config.yaml
num_hidden_layers: 10
hidden_size: 160
hidden_act: "geglu"
bias: "none"
extras: ["capped logits"]
init_std_down: 0.03
beta1: 0.9
schedule: "wsd"
doc_mask: true
train_tokens: 140100000
Each number is 500 + 50 x the weight over its row's rms, rounded and kept within 0 to 999. Layers, rows and columns count from 0. Numbers have three digits each. The size before them is the row's rms in percent of the matrix's.

# layer 2 attention query, 128x160, rms 0.144, rows 0-40, columns 0-159
099:490483441454539469484541443576521492544542517543505557509346465478509548512507487408460447461493533473547533492578468552485499530530506560551452565379524449480495485554468554463491528513465513478559554466484454577423519442518434575379428537505549466455582504484458525441606549446506479512514532530448519471414503494483405383517399506491555517463488532527513495539461480489527527580506557499372521592481540431526617523522455491467503528480519423401465484440531475602524537407612498
092:515506527443456583555429566489550446433533531513603427535571520517486491553522568521534494518435502372436536515547438500484505426540454449474529497508527540569553471587488538480599455466453581477429486512525501495512570516456584497557487552501584478511534500543402417609529472439517479428495464478561516552537574454472491561579571465500435595520411481534544519484558581488487529615477502569535512538503536511586512499492443552541499571507448518487504620479507557466506545583483367
096:467560489471520510554422499494469541475541648531419520453497489518505494558488549500388452516423351512473580467577529474461544474522466549578534549438484585540495576448479525554458547604389386584469549537519446492559455462498461462469458536554496470441495477551504424484528488576490541510437518463564360504480518534486442549526455550556472554515521489487510336522508552509543492452542478519521398562422489470513475429516550461452522477500519449499474477535480549474518482425584519
089:523606522518433470473387440513437550581542514491499479562544582492512372459518525537521422463482477440555628485495498410510579505517518440489458586518510606541604550470505467576568565463481463412595575484532551402557503615563557558538509517543430498560489548488473496544482527507420534540479490469562567494538438533492532582492530514549561564512585542532629500567488566478528505502512529472568508498451569487491482504435494557516453491473526505526549457438452442478548447505499528
090:528483445395543587510518466518556608550464484554551530600461510447425502463535586415482480537498534392451527410465495501546571455510498521517528532482456507492556549557518630459463576378522470483451476491476467491560460417528447544519514528541513575432582479539502466493524488463422444572455466496446503501558505492531401492523515554429581469528441470507499532517589573561441507468469506491510600591453463488576525443542457522496486461467573376528429571449428446552431501498531516
083:533591467444448546482446452598503470472469528549498580526490432508491549443467487370477457503485514569567536467597503486540499499501496517536421499462557514522506442484459499490518422487535508586507545517470471495480450478492481425520539517530561510473493576478407368528488601563531461441428608543431423492516368442491447375483555527455535492419484455505532445429467459553533469513527518541415494522534572545448588498525406518527504519491486491383469552483462643531468548535500445
079:519524557547542468422483448475462451494511450516382482582563393473532521456420526555562511496526488515575495486531568423482573457519426466394575560473462487421558567423468475505517489508546581420469521544461549470503503484502515540540470442491453483592441575483506454534424548476521492451580545568548491560480579500438557560491579633482561507471382490509553447484488440519517387492570494522445547442577438519488484511518474516498465578505446479608518530604515521446542443511448533
091:466632449509565385505526459490574403528572530478569522545493492534526483539444485573528536429527394407480537620482551500426483575495453430413503476519461549432510528524409500495444442445504560386454454494444464444437500434487498517539540462506465480472501509458529503491455492488591501569453559537496542458607494466470516491487501491514488559416514426394500589513588493496546497466490520517433524507513452388517540403561456490545542483602565468474433527511505526556466455533593484
078:474476484459430523470472432527475514499531519563508532487441444520481523434466503523475526445489540400515510452525513559513454488532549616548458472513537491494552542517440562506541547519538487509526506556498621494429485591425489539466452480467510489499636444519462513560445400466407578597515502496497523544464523475504546484411513444544522590474454473428536530573566511488424644468440510548488561432523424605457600537484569557411488496400546466409468450545582412530446519470486501
093:491489585495567476557348485491523487419566545444464570563459436515596518503490492470556497526442504470579547430484525434529515515495496500569505490575465475499414398431581433507572419379476550524524534409479519471541501440503590490479504483504535578552481516454509562517568479524583557391561493385472571502553457534498491505560540420550457565502448521524507463495508492465532652501548524527484528503535384514581479442495472463524525574545493514496430518507486460525515573512412460
084:552412509455438486571449554577473511449440508509513541545575500595507500533479520544463455506486463487539491457481520462532467504461472533435558444521503476491426478525532517508497460516452467460562420534469506437455414512469473445386436441505480527561411501417558500690540472546507625436542518446483481630484492504509558526495622494558379416450514495528484442428570486483518536485592485571508439568537462500444435453486529514505519581594453477577541464482514471449490495499520426
094:507558484541504623485493547474532435504533515578497561465379506485469509575447558484468536519590568439459491571506458559571463569475536550457588467503519511485417600427526389402517449491499486504431480617601492500550562499469584502547492547474544439468511461455463486495458469495486544483542547505394502404422528555507505534407388529574446511452528499457498488577488454488496526562444500557506408511468423438548534479475564536534458494540521499471479482393433517546560451515542420
102:475478525519509447412586534433466513537484496523507471408482587479552492536612504514464498494564507564474401401537486579522590476464554481518529498475550451476500533422472453470434616465583535609501506523339503532537499500442465485424421467545563494545532448489526493566496478617520476498489465420442464462576477548526507532454592496448542562511547400533443584570587519387518498470529534503543498487530494451492540498491479492423487532502460456552525550525551501417494599453527426
090:513499517501545446508523523452382440421503434560503503593466516618502563512441459493434478497516633500525551537550448526497540426493539564489514524515449385496507476490486534536500520435520492578578362611457456498458541482453523536432474483515576436479512454434516506469560493441377515429474535433446435502440462528544529515462482587412562492477528445463545487591521591494507451502561520487514488559402460514445528438551510511437536581388464534470486507495511543558515520457406457
094:544418509470527518454481491535450605530447545552482533400481531422427433444495513445481349521503459446443511455453567500548510474515487454459490507533422520421482588537515485515583490593390482468417547512534536532513510465543496521460480435515468442526519431592597420469497456503470493551476378433493574445505580432524472518560507565479516504525475452499522530577572489505550550393539494526494499470472525482562559508494540528537535380491470484541456538513439435486366449427410470
096:476601520526476478509544494551476559397576409542418497471446510452576537493444401518434493529518557517506517554432446544567519455589501551452409546464493532489497534456528481566502557457526495508545561512512376434520545537517491516509560493464502566523432483622486432516550505504539461436499488492499429518503480492552547548550463465477415385424408523606447472459447519496473456483585524500507379552533436519452524565603449511555576401479402495532487409448492495496500462491546542
092:558533495486463549577450461529548503400537491550542448473404467384452521448436457516453516495468473469586614440472481549547431479512517448567503475449577502580493617482519502591506501501515487490522433486516498416380431499515561491555480624576465519486488491438581391477598532483510567522494476511496438482573532479579491497458480600521449483488526525464440489615526449486549514441571494556502543557606540506574471468459465526527497487538495469458601526456476511560467440429566500
103:490552555581532540535421523482467423477482475542516441512572573463486412433535599462547550529429536591459454542497506502544590559520518485419420509464551539496556452502469425488516506398509488556498499530492542454511483506550483486450504448527550559479501412496542528492463509467587423522505462503454551552544572536551531507476520425427399540612497544449546491456547524546446427400467531507524586432548507461453451505555514502620491420509481577572495602428540548422468498564398566
106:497491537429501431463451410499506531470481530486517536509426553432521480483570459429463473411382473460585472530540522514511583527434464532497471552501510569513475579528445401549579527550573507492464526537493508567560489469421511618460497556467572493482570497508474508489546476550504464546478446529328473488388443496471441533452446470478628508502456489529474466495435553482461462474451527463384556541416510481585549521480498476453492472619515480399485535517541547520458553582544575
105:564479523500491569495554478485500502573426439542467519420489593484543522574545550574529569524484551546495556463555449512478445467591522463493505478534396516512485511503515490449444498499421451468506508466499625560504457425495521454472489505533470545493530465468442530459513468537434569626518509539463488428507514379580435464485366408561439604512472543551550506559500478470355509536572546450485510496527520424489469547480486513469522500580494410491472557489545538420549547482650433
110:534429510514472622540496371415561411502446498548475441469395549411478503483543504458487513588563513440472479519482507534470532491522532524542554541585549438521502466459426502436497568523517509618556439496594469470494543469634476525505527567503591566564510509624451474447556420545608508471489552443512469513505486483531509406592526626467557509523558415594518449468474552512545514504528520494476553464526499583499509457479437528471521482509572491414444515465518522539521517450490504
105:510582605482477592439569490382524522472389518577461502485519412484590529471452509503522604567499455435569535462451491405473466426549508550515533463495406429540503558495496484575527416492548540513427438497504463539546521493417455538509444525550560554544526448496474521493537528455440613589504477501527514580431512477468456461456502542463493494446557557486567499464461464444508504590493530581506570498517436551484508515485446501448388432505503578555497465541533660463505429490481514
097:554607438540473469464523516579494594426584512488472618451376486496484437549481512498536449501490561470393589517490570489566533466419535424494483443521586469554487589511452431491502444581424492490452539524482482470559411556486502549523542498427517512532538473521535550543572494542451488547467595639415580526484554559510454512386582536456522481510532498531495464560395502541531526493513438556560464514469495442469489466527509438513418459525418524494558537556485500503512530466552426
104:532420562554515424346528382504416493479580507531505463454503487551525457459451530559460564518508427515501471511524478425447486476392484444466456380467478530605519488517505576475537512427486500537507525529575547433497431585497490544535476488495534589531507416596480490588572454501491555478341517505473526518538491444430509525532496433464509437514515472421538525544455460463490525500587462404495513456594416497529562500434492500487503424566449530446486515557530463422457491567474458
095:495522421435466404471488542532552480553457607487555547484460420459396545464495638436413522542560519435419405479440488522484490542590477450448554451479475543609488480434543523554440466488558460577574530559495555534490557554530554522502417485501559483507525463453528563466491488585479482589452509488464545573477522460439446501513491455453457552457592414391481536510513436448437510415497534480523449502504455528521508502550468458462391545475490438548446467517496510556504582476426575
100:465491524559487537519466377405441529513576488483472561571599520426496538519491472447447493474459554481513436620503473455471528482421591533577468575472538528564518558535513465555497509495455548575520504597467536487473524440516507486482536509455458454487455561510498402601565412500531482564580583483576436422573427455493517496497513581585531525483501551507611454461414384381430523506581532507501433458528427458518463498519555546513547487472532419532483563495545497513437511513485458
091:524415498517441504563546482514447568446517480490455429471555493425525474498488497496467472515494513569504510551528486601574550489387484529459504552480479523505531562552509465499564440548519539424498423537455568548516530526423439474543464522504583438561417561471444516493511562555498624522445554515458594545502605435429462483579562431496489471542489415417522459596478464456531503508403452501550475508479514460445522600521475494594540522494577546503628362523491497506561406556524540
096:619477502493515467472470523478416477473527507464468536495502430470456528516500460456527630537384507508488471472552480492498457545385429416502504573517435529533550594540621506580491474585446532509438450518642583491429541482419422579569599546519398513574494460445456513471516457543501561410509518439505478556473546517519457526529492544418478601408550496461467495536502510494447527466549436487453489490490583446436448484467595470534481514558473485453446461544480557442515525521547509
089:538471562470432512462414506518561406392494505554460506469568446443492567506529492475414475468558433397596538493538482508560525580462461451526557536467475543495508525492497491447548440520502517547498436459450498453550467404454644559506495480486566553478434473522520473544543585495543566601472508487529476469564499547529519547480547516407563405569523428591497484579548524506545482388548484520473422484464493499443505516512511630533509564455530487446547498639542571495558493423489535
105:513557478501478555467513483479537506426523513481474427429544493504522498530522523505517506526589501628423490527537501432437404504536483535533473533595580598597507550512433489565484533540465580420407443523533478478435495426462574429543540505475392531498468573508571459541482471468513624522470454389544508483533510623437508581416581514531476515468440468436423503502492542435500407471512536518516507532498464483528426474460564510513576603552528480498554514511515560391475553528409500
102:621438534461478533518446443461405513444451520472502541458441398388501578576527517521433433476458545500477545471519507456481525518541437529503477479498521594524564460598459502538465501522471504409567471408470422450584523542500510545583446449473567588453502513417461590468523511452613470495605525477574443466446458461483514496492608457490491576443498571425551457626462499447514539568485542466536554456561497507421429536530541496435501490428574457473500546487470519516495473479510555
096:520533466423457469474432534468411499551551538469485471536497577546432542532546468477520601427530509554445394455400522449495423501474454551457571467539425534556380620444518544487531579501546446500459475436515505436537522430491547508513540532511496440457458500457500506511516445518531458619455517557496566551467446510521570568490564466444503538658388519572501466435489485493497481432561430524531575524498545606538497458562454486519521458528504548564549478419486407449540463450504488
083:526560551520488532557439497469472536490469492479484484480644556564546498451508504563529550552555452450474505433410550508476544445499503408443497466550488548489556485392504457571545553501524510485433495550572590447563465556536522398593540532526410478497430514557466448547430454520522530487434480453628457589562516495503567631504631433529449523545511436511551472444540526537553492532495435481594491436483449526489512482527517514520414488495537541578537482483493534394505428546416487
071:551501499480472471530551482533478492528355490570493564369440458453457538434491490473471465472620452597528460415465570617495554521553571549537469499464484414506476499448526459456466406532492547471543438474531573524548473474557480578448477525472503462500605470495409577399514527454498559526518520478459494516443406445529441462526520517508532489502438495472514502518489488484476513622509515465388471498495482484562516511422484406498458618500563398507487532478537474571612483451434448
078:453557480434501539509446457540484486573463494557503543420423413444482504498544504450514376573450453504579558569508528519499472475561555504582466524476467478553468457422581518526462518505581505557516493548396570561446554552522435505383412529514576594517653573566512503446542537547437450521485566516418480518397471476481435470559476572530526599489565521543562436546494533537492554508582481566474473480424479471524479465505509503477512479468399436530482515421485525556573511528505498
086:459571477519495473466387478588536527519579486520442502578417483576520464571550632427506468505496585366529645544549497530526518552500546466568454576513513542409569486591438538523489571531484485461489630513568537507490526563519517533519445505512560449509461561437413517586540516521465531489467490518553520422410462586406435478437495506487529547497517535475469546492456531503569542550505512526460490544535533485476526458472443506416513549465484524364517553486527465499437532506536572
090:526432453454438427477469483487554548510550459548537519508480488462425438515517505579596507547370480481419517542516551412561405503527535562451568525482439556513476626538576486527473449484568493609509483523398509533558450501426445496443582480572500512470495495489545510568518525478464428548584491503465513512589490525490517511472474527538471391441582525480511572433462562586498540429521499497555499444599514518468510539412464514469589512615492449485472522446453584452390439505517501
085:466390504453498466447460526520459435455560507486441440425527529559584487441493521566475538620564521563499503536442479490567594457519489442519369480531548468616446513440393543438494504480586514489533556507528435511534430426480536489514530486503465462479478447409555456469456421496507525473466510408488506461465562407491451542411434551447408494473429508527521546538540571548456637459439510484476434537470497527572510515592453487506429568539478482429439511525453479568449487450457501
090:505509486420566438562497462553504474514537392495495495532441490521473521500518482565511444491569429417500578629464549595476504384348554475456547517522458531438400488431467500530463494520527495437589490565432504445507527498537538494491412498471484442482517485448492575487560465413479515464471479507489548502491529553508439575451442578514542441500478503459496520442520542520498542656625495516527503549474532430540484569504409466492454535642437483489500474430508410556486486535558521
090:439589456467518501452515563479428499557568479536517417500431588562441458485458468551526587498547537590538421521470558444428550458510632479413552520493522563486469490475512495524532529536551541470515392510499543453542470428471471466419615493466519528433452485508510475489499584502554472435472543450471561516524499557547467482510549516452472586486384523408418515539433542516407512482546461541488501481467574363475499445450505566476543551447471442524455506506554545519534350458450503
076:524420567443565358459601450505536582550523568564576554492482486431440534460434475437555469469517526505531614554461499514452534489421527567406524476485468471534547471464476572525605479517512538418433510481488521593518551466479519568564523619552510570519577484511424596447542468372501493467503489545443568488482467449564451542578467500526494522491466527492513494590493481498502505511494508518449478531444440461527548536510415525483518500479578397502524473449481485561552582581404465